Each number is 500 + 25 x the weight over its row's rms, rounded and kept within 0 to 999. Layers, rows and columns count from 0. Numbers have three digits each. The size before them is the row's rms in percent of the matrix's.

# layer 4 MLP down (transposed), 768x128, rms 0.272, rows 271-325, columns 0-127
101:502521471464522487543479477499520493522469530523526502533463511512473495492537523503491512491505497553566507457463505471546504499466487496501522492482467477482490521491510464497532474528490506460465464507539516491486506512506504526529555450531470531512509486518449472509504479460502505469528502514538517469501530481508477471504507509501486517504475501513521495486504570444522497466515
090:494506524507489499472479545499489515489500489503527505526518499484502530499533461508514507487471531504509519512491464521518471515478506538466473452511517471528501542477517494496514502555447511467454507462502490546493469522545482534473500507478466492465496477483531510503518549526515507484498487490516507541472516483474535476493522544520478477525533552486483496470479499496443567469516
106:478454512513475500510462477535480495471481545474498525505498471514451458492577496519513469493453517503489495489503516480509513504470501493478516534469487471484486492471494517488486484454522492519484525551493515476490507504526510515501458487496502490477519541492489500493531524483489516547530536469530540513451477532509495555500482513499483494496509487511501480548455509530505556539551
097:493497461495502489461492501517514508503534530535508532529495492471462493481484492483529501494508536487475431503495489517533544504552449521467464483541451492466540504476471580520506494485487517473464475479499546521513501536536476539480530449519518512463498524500483512483498485496513503483479536503471521524501484512525487466497493511525466515456521497464504492499513475510514502520502
090:481524514496506502499518518550534520510539501500498492491479510478468479508511484511530485474509511443510511508458525556490506512495471462501509470466498521466439491493529462514528510461516527514488486570491499510473501496497518552541464490480460514527488474530526499516501502493513511466520467516545527492452439491496538522510487482477540483471504495484510495476502502496540497460455
108:478488536537492512521481480488500523540508491468463512521460527520494501520525523474501456484496493514530533471495531500478494497530503492489489446465500521487521525516534525515438531500494499501524492511518470542469509502527469517507514482445489473538514527444522531516505482447507547485481536493480515490468516522482517488516528507511507491459514505534497493506568477469482505462448
097:497519494497543513533512498512494468521492481508486479466504486482507535465493464480563505512495461490514493507495526501497532455484485532469524478532528473483534512500510499539503545503498537476424464498507520484481462536538467561478466514543521519464469491463525496490492473494494487499524507464496481504567455490484536511512532493468519517500489521470467497492531511497507507503498
097:478514486499472491534489493509456497525490475529495508466523528515549521490578525504510528518465507496508475520432507500456503488512534505542543505515490519495493520497504491469470514492493508507468501524480482504454476519482492475582479513539491508512463524488474521513544480486493518480479490498514478533492454472480464490479509486528472489491525507467547497539454481533503482508509
103:454490526506484494485541503507552511454485495485503507497495525493563518492536538491458514490486484505517487485509461519537477561471501460474468518573529474499478506503514501481514516474478479526513536488509515490485482494446505504495503524495510469492499488462447496508493464480548480498474532537505524512500531482508513555539498485470540483470497491473454505498516500519531516511477
103:512552523478491475512485502509531511495481462502482495475541510509485522489486500512478479485530503508479493501468511468551505530481541527525501489510510480520502500468486498431492567533508537482480494529482502507483499457472460477497473502472535553483476494535516516469517460434448476487514515498501484467519488480527521530510516525492508535536467510509495495490524467492525561523494
100:453500524517503468504480504502472520483468570532462516480470520506491508448511474499517539500482491510483458503486483513494468547500503501480465506511521540461528515485469494565570554508482479520536498492499484485502499503504539539511487465513511487458519468503505515478522512522482504499524514529490507522513549468501474526501502490513439495477494498530492496504508453511528477524462
116:509455521490499528520474513500504464563533471453484516498515519493571543492467481448456485500445505510504510497520488472535470532510506481490482465519543481529525467523502515507518513485475544493519508493506501488459482519509526513479504504510544504455546510538511472510476513535489507486480442486539509528499490464477495486504528510471515481515494465519481485482466500518515529484482
096:507506472466505532458502534546494472515493501537466533477481535516529507543477479505512478514484530493486470490515482486489479497446528513470519477479519470530448495462476499494523525504468504510443491549528504470549462522501491482479522507484492520467490474490497508490536479502522494497481468475522495536531487565508519474525511522508518549528487495488452513457500532500481523481474
095:471468527502512508513450502512485498517534489497543506499483457513497578524512540497508527502508469469518519531537457502537488476492495503460532449477500483491468495526475497472475505499476495538475520541501462479467550495496507503481501502492528513482459509504514481465487495460527528508508532495520522459471548518532507457504500513500501497490508469516460505475518551485484449520532
093:473499505491508496524497495478451493497515561502467491512499503515492484529540540497495511515492464480503501513486446483554537507487493460440441505501556470470502538494515501511500465504517520527463509533512498513502502487489490491505510526476523503501497551532491461482460463543485515485520539499501523530553493546496508512488505454493527492448516509479465477489461471522482506520501
102:496527495535483507523527520467520505527493450504498501565500512507502478489526481490535547465529520503469506463528465469523486526481520503503492523517526468510487522501509511518518466504482491493516488491457465482513432499509480570507544456496519491507507527544484533510494498554492501483507503468519520502517471452475511514505482521454460505498500451464476474515537473487486497521466
107:521481483533500500527493468500509511473483494506512490504541508527508519502474511514458485514507515561487501450483507507530470505492509473492472518494512456510463527498501505458524482472457503502469534483510476534519477518466493472530508505475553495462514511558506559455501500498482527537488479508529501487546521518500521571461519500538499490505518524490448517461498463506518474487465
097:461511524538514454484525464479513532506501513458495443526470523463497477478463500523491509484519490508481512564512473524519514492519468517481487502496479486543545451525503501510545544461501484468503515512451542511520549480521509461520496463509522489500528483506456522487507488511487545509501460483514480479451512505460481512507477487542525495487473507473476526512523488526498480505514
098:519504492548467516530502512496508491518515494506505518487518523479523517488481516433540523491486496574475514471529481494482486509508483491507502489479484477476535445541491487499509502493468505477494490517446485487485479475537462502543509494536482526454467512463501496528480502476512458501479493503490549480535464475458534562493517480506500508531490475479507480497519508540531523560482
103:507493536497457507484460516490482492520525480494528549525492487507507496518472509553517511403461551506483466504527470489490493487508529492527459506493525459538484492515487491526481499496464492477537503484513503533500518489486444506499570497517473484494475513498470510506490503507554505472481528566472465521506514470502501490499554501508507518516478478464498529525495508511508517487489
103:527508503470516468544527513499543503525485490554498533483513482471473516509475524481534509515519522486559458479492485513491501476474487484487478530479494473517534521505500500538486481492480532530506528512535532511500509503500502547537531437488485514495448478487480492451488514457479491486525511481523511479495470517480475492487525506458517513415498528509548469505488493485516501548508
102:559476542512496521522444530502512513496444491504486519483490505471513480539483486519471457496487491500469472494525466476464509498460464492480503506487547474505544463468512524485512472499502494497494488512531519526499509512529474491506523464514523554532465508505535479482490495494515499472510482514478511471514492488457535497472548499516500499459483546538486497524457540525568515495514
110:476541520530497514498480481502503500514516516491493496475514475518449509470485521544522477549517496521469480493527512498507520501532474467522471535509521461506524528528475484486528501488471462464453471514505508501522464437482485522493449489506510534506489489493498512501528529527468480469475510533498435489478478500506502540507484499539538536547490526472528478482486463555476475504525
102:559512496501506478510514480495483555486480479446471497540473517494490515465461491504487505498533496484491510455476508504483536502517526537513535521512494546483522466506514482513494510490507522453515496499489499522468504472441529569481499499480515481513461460476531519506515482495472491553501479519492526497499546517480504529496513490464474523464496492536538427536512503493514487536507
084:487541499506486531487537478515483481470484512526537461473480496517496528512494493550456523527514529482517530549470485501524522512478485479504514476472487494435409508495515525522548483490474474537516499498504492487489480527493499513505523472539452461504521536535536514470469513459499442489483492486505467494482504512488500540493508500462481496481506496510503491542524483508545503512491
116:537514491505540486505460464488522517516528563504503495499540491510505507522484504518476501495494500503529509488511530487496502515498479505529493508511509485490495454490479468508498561474493520512470454537529488427449547463481453539528467483507551508494523531520460477497464467524534502496533464508469478537508528498473490534475514487474504515487542501498530476467509501486492512459504
102:499477524488446513510503571486468480515476486479498515516490525499455485506535530464507496555523541475497486487481494514519528523507474472510545526491524451477523520466468510491478529505505488526488484522526462499458480477474525495543563519488521506502507530506521530523558496498520485493484438507484479495499511485473499481481545500449493511508508524521499472463494504455512497474505
090:468528466505472504504472495481502541497473489531532459533503521489495489488516475518505477496533531483519533536535525547488464523507500493520530509460480494470469514520515529538508524525505492489559494496460514506498547484504475525489468498484498490477473455491527517484512519480499475479473517513540540455487478489480502482504492472510441495527517529463537445529455486479521529541519
102:536523524486470485498515495469492502475460498480532466525500496467513541517490475487507454497517540449508490476479496528510529510518475485491521521493526479470518515506494536488465492508471529483530501556481420532536528487511536508516510526498510494507488479495451504498543484476481504520508460537545496504514512485507459509484493474536457448506490513536483481465524489522520521538461
099:487535504553515516477490537520457527485483469508462480459486534485511556515457493526477465518473521479519527472492520483486510467449499521501531530547493482502490508511508450497546493513469517495483525513504521460472476480503497509526445504463487466532473530499537501476489497499470527539485459502472473522500508547518518496505512495533508521504503481516538449489515469523465496492512
110:509555498460467537466490488485470498496543526471481516503505511481501538531504507493554525545491512499495509487497514485490500485509518518506522556488568502532483539502459492477515520492496463491421489488485526475496495479490479506488463465467460534481513495525535528467512481481507500518502473473543493506519523528498484489495538493544526460501511475449516533489510462480491495484524
094:501516494521522520513462493454481478471485485505512515486499492543481486523518508513529482477507439513514501504524533478487485477520444532470484461515474453488494485509510514492493521450475508516470471468520493506514460524504497461435497504521510471470478522464489499509509539499461492529537469472538501538519511496497558495498494515529480526481520545538536477483527517530461546517504
109:478517504538490526564520522503501474497453519501469464515506504523506473516461513479494488520469479507531491486481473523504513468496489484523510500474446518512441502520504517513534528548493514501541533466479470470528436525476463504501531538510470509471499547493473500489547517502492515526496459479503524531473479520509479541484511490526466482521458525492460504525526517503542482503493
101:517510568518505538491530572488479504498510487528495440501511455486514486493467517560532497537499488502470541470509476505499532489515454514521481523501501489469496521506481489503549523492510519500521457473488497519511497447520469498483479483512497520475474422485472500523508477501507485471534445489445535497507511505519509509473544520489490504512490499491478477471495522531504518501510
109:560478490531456499531533450507468512514489514548498537507538524471522531503439537442480469506535486499491523511522524495504504481491511507467486533442512505510508530502506481543487490467506514508465475502476465507513473509491520509503483484516473499505522514511471502505514510498488490431519509466511530520473492502520504511486499515529487477473479558502531510509544545457484496476461
103:517513538484493496495487491553485516502519527500515532515482499464545505495520482558499560538482498483486500520508444551496482473428467467482510508474485547499513474542487532483530547498498508484500508512503472524526512484492473531518489531480480507539488524476470477497486488528541508474512495493524483510470449514532470515482460467481520452473518482521489491477508507477509469512518
096:483534543519516523479503526470464524514485480488517509481467518486504489486506489530463500489505566525538502489521552487523520487498528515507499524496518478495503489452487560469490513556475490540498518509461470534499441543505494472455478518520445508480474518510489493518522496480457508489509493487492486485491511568531520493490499477477508495500468533526502539510505520548485482534525
098:486455526489506486509504525526480491466569498482504534534479518525493484500525514503501479508491509506541513533494460530539504508486495508468526509538498495495453546503510483454534490514502520451498493505522481470441525504523505460501560454487523516499492513487473525511471516476498477488520521468523564470524466494470511462526504511542481500503479500458516520462497507453529488496493
100:486479489487496474505497544502495481507501488487477513475522501500520538484491487511502482460527474528533498553483506493535498525494494518485535466520482500429501503487538489514488469477490497523491488551533478506484488428493472494496555489501485496508517514518516511557552453503495516533455526498487486489487511495515539499469474477489549531453483533514491435522523466517501503468480
091:488455486484497492492465470490547510490518474490502538519509522543485538520507503498471435488439493512521454482465514495458483463497486515498482487490507500485522506534496480448525534472481505526509477512542524497529523532469477500496486519461544498527487499496520537522531505461527506491502543507529503489493506526467542517454537541506498508485517533505532545470528480497461487477503
095:486521517482482471491506497498518501502480482498504463460514516497537501516491500491522491427464510492467504516497543565526515515477469503518508524455485529522500513541566516543500515519495486461512480453459505459502514522486479533484529518507489448466501507509512516513566486488511498500501489533468526532466509490479496444519512487480499501467487466488527467487518467527489526539516
111:468513466507479507504496463489560508463480469546495455468513474520484499468502489467499517523490540512499487518547441524473467477520476531537488491504496463487472490460491536514463537502516508469517494483510477498493521466507469499534484513504475501540495494540497510510534518506498535507530457496471502515497474496476542548523487526519506530507481484529455479516516497500560498453525
127:492510506506526494465485514500516461528517499496466557512500511507493540465462545516508567445524500455500541529532488508493508497515564498476499496545495494477483498491491541554491482459538470512511491512458519522490502466504523532544490498532476464478529520496484486510483475517484506486510538481484490471522498505459494479492474501529530505452519486485502451456491483467506503501508
103:523517480479526444527518524493524544519459474544468446522475522532495479465518497491484510465484552522496495537497506500477489489522465496501491515521474479491514508499485491493483536515509516502503490526503471493516501504513440447453523487460529507530478495538487503496519508503493499473461493526473566511438510476490527500476550493533470511491509467495530462496505529496543523510500
117:483530510513470492489514528477519551493491477490489506475525495498503512485494484479507490532498446481492469508518503505523518506534489496534510486489496521491539473466488504472524522485487510494474536478561581461506480473528516505524504457489471494513511507512501462508507488514511488525500493410514536459479483523503447492486546530497454479517500540498502489528483488531537506465547
104:483510517521534510519483481468507551473509523532483482509464524524492501473535542489495530480526444508493452489492494519528505505512484499506471484473501525489488522494495474467482486506525504500509533468501516491495515490516525508534459517526511537511469501503504506484509503501478495567489526555502557568457529446496492469482501469497501460436477505514494473542500458512488531486477
109:491509506526523496533491507483456522494477472492498494469512504474486494557474501482442531472545537484534501449498466512536471478537495514505542536525484484537504518496504512492500464482471518471524494498507450508534551523482478501493511496527469521501506474489535549525477477472535471471519480517502489526507510450506477524493483511478523512510451504496511566494543496480507470507471
097:516516516475525471506505501538535497492522517495540471490507518510454516528463526492515507521488455485556494494511530495503482501539531462437520495484474448519492498476525497512492511496451541484494482496509487560489521475496484474524510492511449490493484496491511531497467535466534482487548509534490487504478516529485514504487501509462482470458447470519523521530507511469472526539548
094:504478453460532443498509475506509499453552501522463482505486551493496514482519497442535510487494516494494482502503461522552530507506485523531459488490467479523500516509479492511506484503474561480495500552503511484524531475501489514488504461490478487520471530498476487537508494472511448520503483482532499483497476475484521439519525486484546487519513515491546480561507505486531505518518
105:506544531482519528520517516516508550499529479505430537476505524483540523508484478454499507536516497468516484483481552506522516479486556479494492483500518449488497496475519507465514521496447478486492494482515487514509496501525467481523480570500479492502528485487468503515486478520549510467484528489491486443525485496554483470492505457494492493506498483511560523495493507515483472454489
112:522534514570509490521455482498525503475490516469511506493546487483532468498501530558478489511513481528515495518526491517486475499491474521535540503474508489449498515469537520507486492509421512496428482495540487523505490466472490470488498469498522484473559532510469500518503495539502498496501464509506477510460538492458522516460512519489480496515493505496505476490553526518487480488521
099:478478525462495516502492545497526486486531521529478534488540461529509476441556486474462474477492501496486516478511547487511505516554443523468507465501459518538521515533440484513523491503482532508505477497472509547530516494452439510500455493471517518514505467494510527506530517513533526499486469488508503509470517494500488490473474515498500535494509543470491500493491509497497495470528
095:548497475512534496518521504494496491517521493519469499522473475480473455474515498508465480513487512491514459455504463532507486505515449522519494499518500503493500458518497493500490501484482561514508469463518478482537470453503521572545524537481469535488528503521496472504509490469487558508504489518509588506496534512513505516497524466478479481484526519497512487501533511479491477454536
092:508501530476504520512460461477495491505448492503486474551502505514493546470526512448484474478478511525474443491522509516507504488529484508472510493476507472504484515527536506522457497460464511508544508497536498521478514496465469529498523520455498496533471551530508494468497538463483506537529499514512494497559545523512527515530544519511526505495500488518505482461501439500459508492514
110:487495504478507449545526569512508494511539513511462553509462539538510475467515529478441472481505482477502503497532505492513498483475474514509537482498476522481495489484527485527504518472471529485469528499481511461475519501499495513489489455504518477490507533515523538514522484469510497520532511475538513518503500445472482451457559535518514493473475540492502465522512513522489468501493
# layer 4 MLP up, 768x128, rms 0.562, rows 272-325, columns 0-127
088:487539478462468514498511507502524527534484453493481497504477531489473477497523464505465515508453485546474454529532485485507534505508497504487494504518498562448491513482542496491519532498509511466502481542516515475529446501524454538494473548527494526483490498516491512525491517491528505496455502511522503474522450502504562497484500474501475512521510518495545430487510492501508540489502
099:463500559530516536479492463471486501519508475515492471502519512468516506495464473507482511458496496510491503473500456556476496530510512466517468532458538497538482456530530497473522432500518501514481491478461503504484534501467504515543509527504521513469522511546504538478493532484519482483512483545538500501536450498475497513503510502462513493513507466535521486514550528467491519508487
100:478485423493525522520522495520502513499484557501510494505486491500502549486533500472467468496473508482472504492509522519457457523505523482494528487522505469489492549516505481508495479481520467495500506488511498541521513509505519535524493482499449487468522512510499502475477491522466487514487467551525522526481470507553430466527502435546455493526484526533496490517513471509492518498462
090:512540514526524485517549492521440534491460507541495474536497509477519509492475513468503514504508529516538510490506469480479485504514497486500435483512519495481521497477464530485445514483456493483567504472509469501467511483507501520472524492510523511520525532487475516496542470538458507494518542522483538478491486507484479467464502518518507527483506543480532534517464481515454494533471
106:510523476495484483507480513500553524469516547494522502457541468518533526481467506475480510518533507468502475482514457477441491479510451531498479542477483468517475505501502498447499476499532485471474456536501510520523547516527471503505500494525526503496571506478520532532442516502475523501476496463444486467512485481513493490512496515526535505490498511498505504507501547515466511488489
104:498498462489534523501506486550474484507506484500469480481514561501491485513504529487542482465528483478524502519464551485498468488461500498491490476504491478497510482480520522503519534501480531446444492510489478511498502540513470498489493501459510484461507515451505524473560475476531513538502519487493520513519473505451521528515479539538499571556496507480486496528520533529517485486502
097:480535467460519456495497526566519485515519494511466523507499505472515528464489507478471540531475510502533482542496508498454481534496516508540521463530456492480499488445589506513494482508514465418523506526496467502524458469484500511514508495503519531527537475489452528506495493472507502486499480507516497508505461498514501486464503513524487498506495480500492501526526477522477514511516
093:561496498510504504474479520531427529494481478529496493548469479492501521511519495490455502481508526546489523530539500463559526465507496516470485532473504469521489507515476511511482478503516500493460506478480484518519503508486535527491444505477516531491511525523499538497488520508535472485523519484500503496527511495468493463513455549532488478494479483478567506496545487498502449514471
102:485551537556456491536470506495471494520484486519451543471507515493507534504510507513495479539533466513491494449529480528529532502525506489510507470489466494502487466523527516479491535522501511517462490488524479487479511470479476453516525527452528508511502514547507503496481519484497544475515496500487443438513521499493531512528492527519544504522491442506536507489484464510517521505488
092:510470499530494490498502529531469482450516527508499480489476475476527514516531501487490509481496504471457516528498473545487468524501462463432496459519519497518543496470478478505505521487507514462507505512491473482524464478495495517492500524489511543521501449512493542505502520544515518532546517485467465511498487516481461537530511463532422480543500513508470511542511511457492513512493
118:506509552492517495441506471500479498520496515517481452477522515498502540508444475460481502471525523529501479502490491511511464496479536507536549463533523501519493479502494530532553468537470505488501517495504487511489497478479482504502484508513511472489500489499502515520532498541534450532489489501515486512538450481530444488497518484469518472475540513512523477543473477555476516463458
111:560529490511495525472504534530501455536510538502474473540517560485546484509542507505516501507463494470511514523469530495492526502454494521496484517525477489508452525508448494506513518475512536516466499528495512518487469497473518459477483483499515519455477493472471525496495512486470470493464511497520509514497502504493479491492539562541512513523525442473504477518496452485521484466475
089:501519509528449498509519498487495519493520481520508473568498511524517491488528499498461480458497479488491458489482456481464512544522509526520462474481495486488510485533494524516489482510506514459539530511515489475523514529481471527539459470488505508515483550434549518517486518491462551500531492502465540538535486472509524485481484492522516510497523465530505501491515461517467493545469
099:504494537541467493487444517512511505498484509476439477477529515539490507501560507542520488529503470499476486502509510502461521446528520490533479483517485500490494520499516534542485492544509481488480485516499510485491529521447495487509518524499496494517515500502526497501451482517481476437491505461494479485534497508506514505498522536520500491485472563498530477482454481544537480431516
100:477482517470479522497555518451541485501509507476510478485489509504495476504509461478504486466546547590501511507521505502478517464487507462547505509457507472502529533476513480504508474488506533507499497492471513526511487504539508490495518496519496478476495531485522455520505505517492487457490492499490452489530522459513545538530507527519506544518525424469492510468510513508477503462502
099:525487527525469514481500439496513489542470528495516505495507499487500500497497503567485546481481464496507492513543481531438478520494487508503462500556460528508489515510559511509511495495481505472476500471537509493522491500485507474461466486489526492467494562524469521469486491512504574505481528510458488484513499502493496493521512526480526474517469490525528468512474480550482522468521
092:567485544508508547465517471501482499515515531508506529472484499489482537469467517511529531488500503487494522473536484477492539500546492530504495508489490453486508501471530550519520517462501482490495529518511525525547487512502448463488521497491524446508539476502452505493509482487468521498504457467458489473476473505460505497472496505536511519488500505504520530563498516524504514449515
094:522490524468496500517487485520500504442475503490495563519525491532544462491515530475509492473509500572478545559501521494513419507470507548510493508494522493504522478531506491480543532500517524506496503510438473485454517496497500476526476523488493529511499517482539462448506501464496490517486467500488530503485463487481499503505490507449523475495507504519483486535492512531485519488480
102:534448537487508518486452528485455460494542478516489535533453520473479500521507470508567496462514510538505506470550464502503530500493530490514479501469510478531465516494544543480488498516502456504526489564513500483470500463521519506511518510522453539514480506504479501533501481544484495529496524493454464516488518483502496506513483539495485493457506482482509527503482497513498506478528
105:514497524461518472522497520509493487522503509525513528475504516463482471504494470459529522523453524484502487504463468536509496464498473507474462514476469503471544565511520480514495451512492518491496519504487524475574452503491485549473512489458512518535534499498484491478507498457502485461484523471535515464516469487492509463490522474500499484507493581502508467498499522487494484499535
104:507494479532493512486502497514475550514485511525500508518441545490532476483492546499485477467528515507466496538462533498475488513468479508516509465479535523459483507464519505471512478479524552486493507521519487494519509439522468458507524513484527513556524503542492486500527489552527513445492462525501497488518494473529440480493483484505529485470515540494520514521469497477516491527500
114:487494523518528481523456518487437477481446491468502535475470485524483480525519513501506466529505462495503494490519494501523524490533450485481496498466500489492487520497481510530474481466482469473470488515509525516511535472452485487513525555443481471534493479516543513490502543527471519485478469493524490514500485517480505488499485539527517530521514532519499480538527540554519511550471
101:542560544507465501507485517477444508501520509485518488529490512527482482508523480536470473508515514499487508546498475486508518490486522517517512471483506521464511483521474480501473469512516518504512488525477526456450478443523462487489494528514526472514513494500513465486495457512500526497488486507487503499520519553558477488462515512532516492495536500490479487525491461534495587501449
086:541516524461513535502536500551499497574484507507498484492531449477521509485532521507487529521502493541504539514477498455501504510548552506450461514508533457492473510489496500510541499490562506500503513528501532489520496486500524511530559461486508479503461503500483492489458507485482463473522472514493485495542522484508521505504517503458505502523507524509532466483502513478465530539509
122:501456522537557493459501516509494530493497514502486514510504522458481432500531514563510442542454514499511557460505516505517526501485452495531481476483535452506499501509473464518502498514483482531479480494519476494490532499510500531512469502494550489494536517505503507484484478544485513484513509495442479495498491491463550487480486496544505507518517528502485502476475514469530521479530
099:513483486519465497511514477517520479511517486479532526507531499475508506500455488501458467500499479504529510492515464442529455537514512504499518527522505509516478470517468540545515542506476475511477485499502463530463494476471512523526524500522493504498545524487506494465538490485480541521444455490534445515527482525533496491503453535470471514466517537523480518457489533519510538484489
088:553551491505514512503536451483526525476519476477510489463512513485513492499511442481466560489516514545486504507535527487518567486533491533465503515520479504517462497485541490464511506451514507533512497521509517515516503496460485533502457510503502509492498509475489508521486516459516491470470476491514488490515510496493514464465508478491499509492607481485521490512535509503474527488494
103:483498510452495481526543546458497517512461504491501468478481549461518533512481517476475493472510481480480500494489490497529517530481523526466504532455524478502519483475501551519503500502482424499545455519492465549481508480501484514528484518510508538509472508518482526505519492557490498524544478535489477486487503481525452482486446469503490505480526531506482508478479516523467530489498
106:482522475492530515507487530489451500539473486495497493480501503473503540543491492525471479502512501480538500485518490469498515460470532511507560490515488538497535500471469466453554501536476489530483492490471478491482506507511473503512452519533492506516477457526528479463465481498520481547506460487513487513482505517474509462496502483543552524540496483485561460470492500509536526512480
117:511530510508499528463494522532460537498480520499495504527490479478497528544505466477466493565512497486482530506484473485465510526450469519514507534563486484529486523449510513457515459520483520525453510538474502519477499535493478489510503487509466536495505460490509502452519501495497487493481484451480499506492534526470493489543542506536511490451470524495483469499539509519510532498525
098:465481452498523505510508482510524453550489481535537514516486509518508472538494486548514482493518468539504519467524524516499514475477477490488504509560482483516495485500484498529469507502480524484481467501467498507523458514514472495483528510478508487509486530468459523480468452549514460531548517461479523528477516480503531476526498542545478531514489489461556475482523521513473515496516
090:501512467556494522523495509481484479510461510521468477503536532511544500503492496473505461532505489512566512474509531512535463511466481527518499481498456420523482510505520517497507496551479481509519512463496488475473478513499477489526482459506495543485481502502505471491558499504497544475508439467470508531497521482513521506497540509523470504485496513532459503501484530486541502530474
098:528513584476499517446523537513522469477481497510461534535529556501478497483465539553513515523459490512490494486495482524504507501502481536502516514487496473518500487474488507509485475466492462470476490504506525484555485504506489517518432492492504491478477474535512500494458477499563521509540526526456516511465488478500502497511488481534489472515492519472525475498507502498517555487499
114:516537530487484517515538459480525457508493523521529468535490514473543487521497505472502525515536472508512552518475493511533491535460513518562496539495463486471510510506485469540464501492509523450433470446497502500485483518487535485484511537490493457488524496518484503478486510445469499485509518535486498537495484515495538521505485487510488462484489489486500545468525497487491498456484
109:492533492487448507487511534515488543541479495540534522506528519467518450454524478542535512493495502487498505459491437523503505473447487487507520462469499501501545502510503523486528480454487499485493465508481509520487530517502469475522504519493489524516508527505487463433531494500524468476468460527508506506546477514538506525533487514509547486478466502517504538519535490494507529494512
096:528519513506535494518484488499510480502484482508498507505467521505529543518499499521475566481489484441510502483488475524506482464493528488475498452497488473566524527516496495512482498457467501514500533498514472513474503531458486440485526510488489532519498479493452441469469509498544515481545486494506480486503519530530497504509546476500479508505475475483521499549493533519519552500443
100:514466502460513491510487524496515514501500488504466519494538511479473502502534490442475453546506468478499487492447516490466471494472551496535539507526482473527476545435511483473473476550514529501512512461529569490464523460509502497549505502510483529491510501477502492492504454525497477538507472505508510499488483507529504507548497526498486462460500517495524479495525492509508531525515
103:490484470469505460489534500533480483534518461508474534520554519520492483489511491522468511512535522499495530512470493524496458504487506535494501510464480531482477504492536488493510502481527523487488533551481501487470510446490497500512503488498497499521518516479464468503543453491495490533487457490463453459491488533554524475479487528522558500439526539521493487499489484534494504553496
093:502444508536491520537469482483477475501494499548505492542492544487499460491515471484492454487474527484499507463495490498474532509481495487546501528464507529499498543465483525525517528503539534506539475483464499517495499487491501525491525515514487506512488484490472461550519521476530533415536542538505498495516536508481548488507482520499488526484477489483542539475468491517492527492513
090:459509501506493459544522495519521490463507500549532481537487501506511490496467515502504502521497512511481493511455549508471485526466558478495526500472528484493509516509458533507458534485530525515505514475501510513510472548475489495485487533520451490496501510468516486494548472532416515472482529502481479479502482499510509456544541497494553498492516499490535491525450498506482533508476
116:520499485494478523478503496483500506454472491515516488499467498535513516477510504506491531492540472523490483546551430533515483464514490505531458504494510497490450537459461505517510499493466438484506523505549557515490477523516492499515459455494520495503494491482513472492506523562506487490523517480496462508526413509485509519521487531534495495503480476536497482492488476512507508478490
115:496523577517521452449529495486483475527508496442464481471469531491485515540485494485513503504488520476506540499452504507520557495498523510490469520530496523519518489492517503489477492475519502522487486496541529510469508477513545534517506528483536471497494529501502476474477484520471512457500478446493456458524517507476502468479466537530537499460519523490531490505463482504529502504511
104:514493484510532453494514513519528521458455510485490450490469498470504507488485486457482490510471527514458486505540535526545474502537465489496536523586487527520500469481490487493472527488532493471520502507414514520515490504473521483486510451523524484553528495518488503498508485482531491484534515520499525506493460495529479524505527477473481462515510520509527494480491492495477484533492
109:516520493515524542457511518549522501480555519468488484518487520498468514486512516502493487496467469463491494493519488496496552500507489507486537478538538518503517503486534511498507492448543477492463539485511477508517457499441516520514479464470461499508533479441481478512509461490526490495477511492530490472460515508527462528491553496463519487469489545527530493523495483541495528511529
104:489510504463550526523521504464518505464506513464502501474483518530539497499485488491456478497554499498545522506479500499516506536500498527466493456462474521527521466481534489451472440506496492495492464499517471482523528490478563529517487497547515502460477501506511517485522514478509489527487486499507497462549548461462495494515483531494499525449494492502495535528508449508467526496501
115:495497518510527455496505520531511503482517542494498485486478491518494476532477496556523532448481493498506529468505472513504485467508473509500543505478526480497495508513497500471492515514467490471473508508486499482508520492453508459550512526518472455500502485487494494446488536527503494454510458511482492515531528487500521517493410484451513527505466503472544565520518514482452523491519
097:567534464461466494488478484519465475485501477488492520537488493505505526514473496541514476531481497544511516507490499512538498492519498478496482531507461576460465510482507515501490464492510511504491517485502516468508515458515485505525481463467507443523524519520473539520494496465498531545509513499449473493471439497514497505506516463492491471479505485484562531485517519514526533515486
087:532524491459526537540505516501494498478500533529548481503528483508490495479483541517499493548495479504491479462536526531516550512531517512496495531508499450485486503530504507465506468479478503523471506505465519515477478504520493506534494544478525484477521473469492459510467487502531501501499526487491496531483535508472504482566493542475440501498530546526530496500482488576497514464483
104:492491534496501493530473485522486489470554497474470489502503519474501515486520438484519460483484503532483505489488496502517494489461519503507485506497509512510491533477504533536512489466529493479441547511491500513471511527517546488511478514539464456468489512469518543499517470474447485466472457485568508457498478505464547482526484512500523508537478519532486515556512500489511508463490
109:521493467509481441537487525530520477483538497477476492527478492508490493506541505495503502486527448538489536529497459475457530509485485504486522478492479499498514522498529501513566504506462524494461504524493527544484497546448533492532538550511476499475496504493478461516496513496534503503484482470472491510459469515535441500499524466467542485500514484511541501490481453502506497489529
103:477503491456538539480509528468547458484525494487457529490525479506512519471518508493488544519515537488489523479537497534482475503540461539462534472451508477489508504471497487514510493498516499552474546483500477495533461470460510503490484521449477506529511450502486493504520500492503493455510501472512483506483499508504509510454516527492561535502505493494473506507457544524487517465475
091:486485470524490530519497485508471493544502495518499516475463493526508504486455502496502514517494500552500493467504490481476519481519499522477549472506475485475560404458490510511499513554453495502541529558481512521549496463501519515483466469472526470498538501547488541510501531473519505515487531485511509483475503479493496496498522511459483502496531503490497502557490496490476517480482
098:489432463527499512474471493485473479464541473487488502510547518511516491521481504478479426507535541513491493464513519500466522498501498534473497492491533504498523530523486554479506444496547496509529519530464481473541486519503483501481506491489477489463509515473508458515482558479527546503525514520517527488481511501514538477486482477496516455511486537494502458478502460526505501481502
110:453483525478493546471508498513518474500519502530439528554503521481520509471504510542475494513504506494488479499503483472486504488458507522539529456536494510509488512489485479502487519485521525487469526521451483484517500513513499485472523502531502457510519512495517486546539483507528484532516513478494522530504474480479499470448527511526516538534510494480497479556457546484549447524452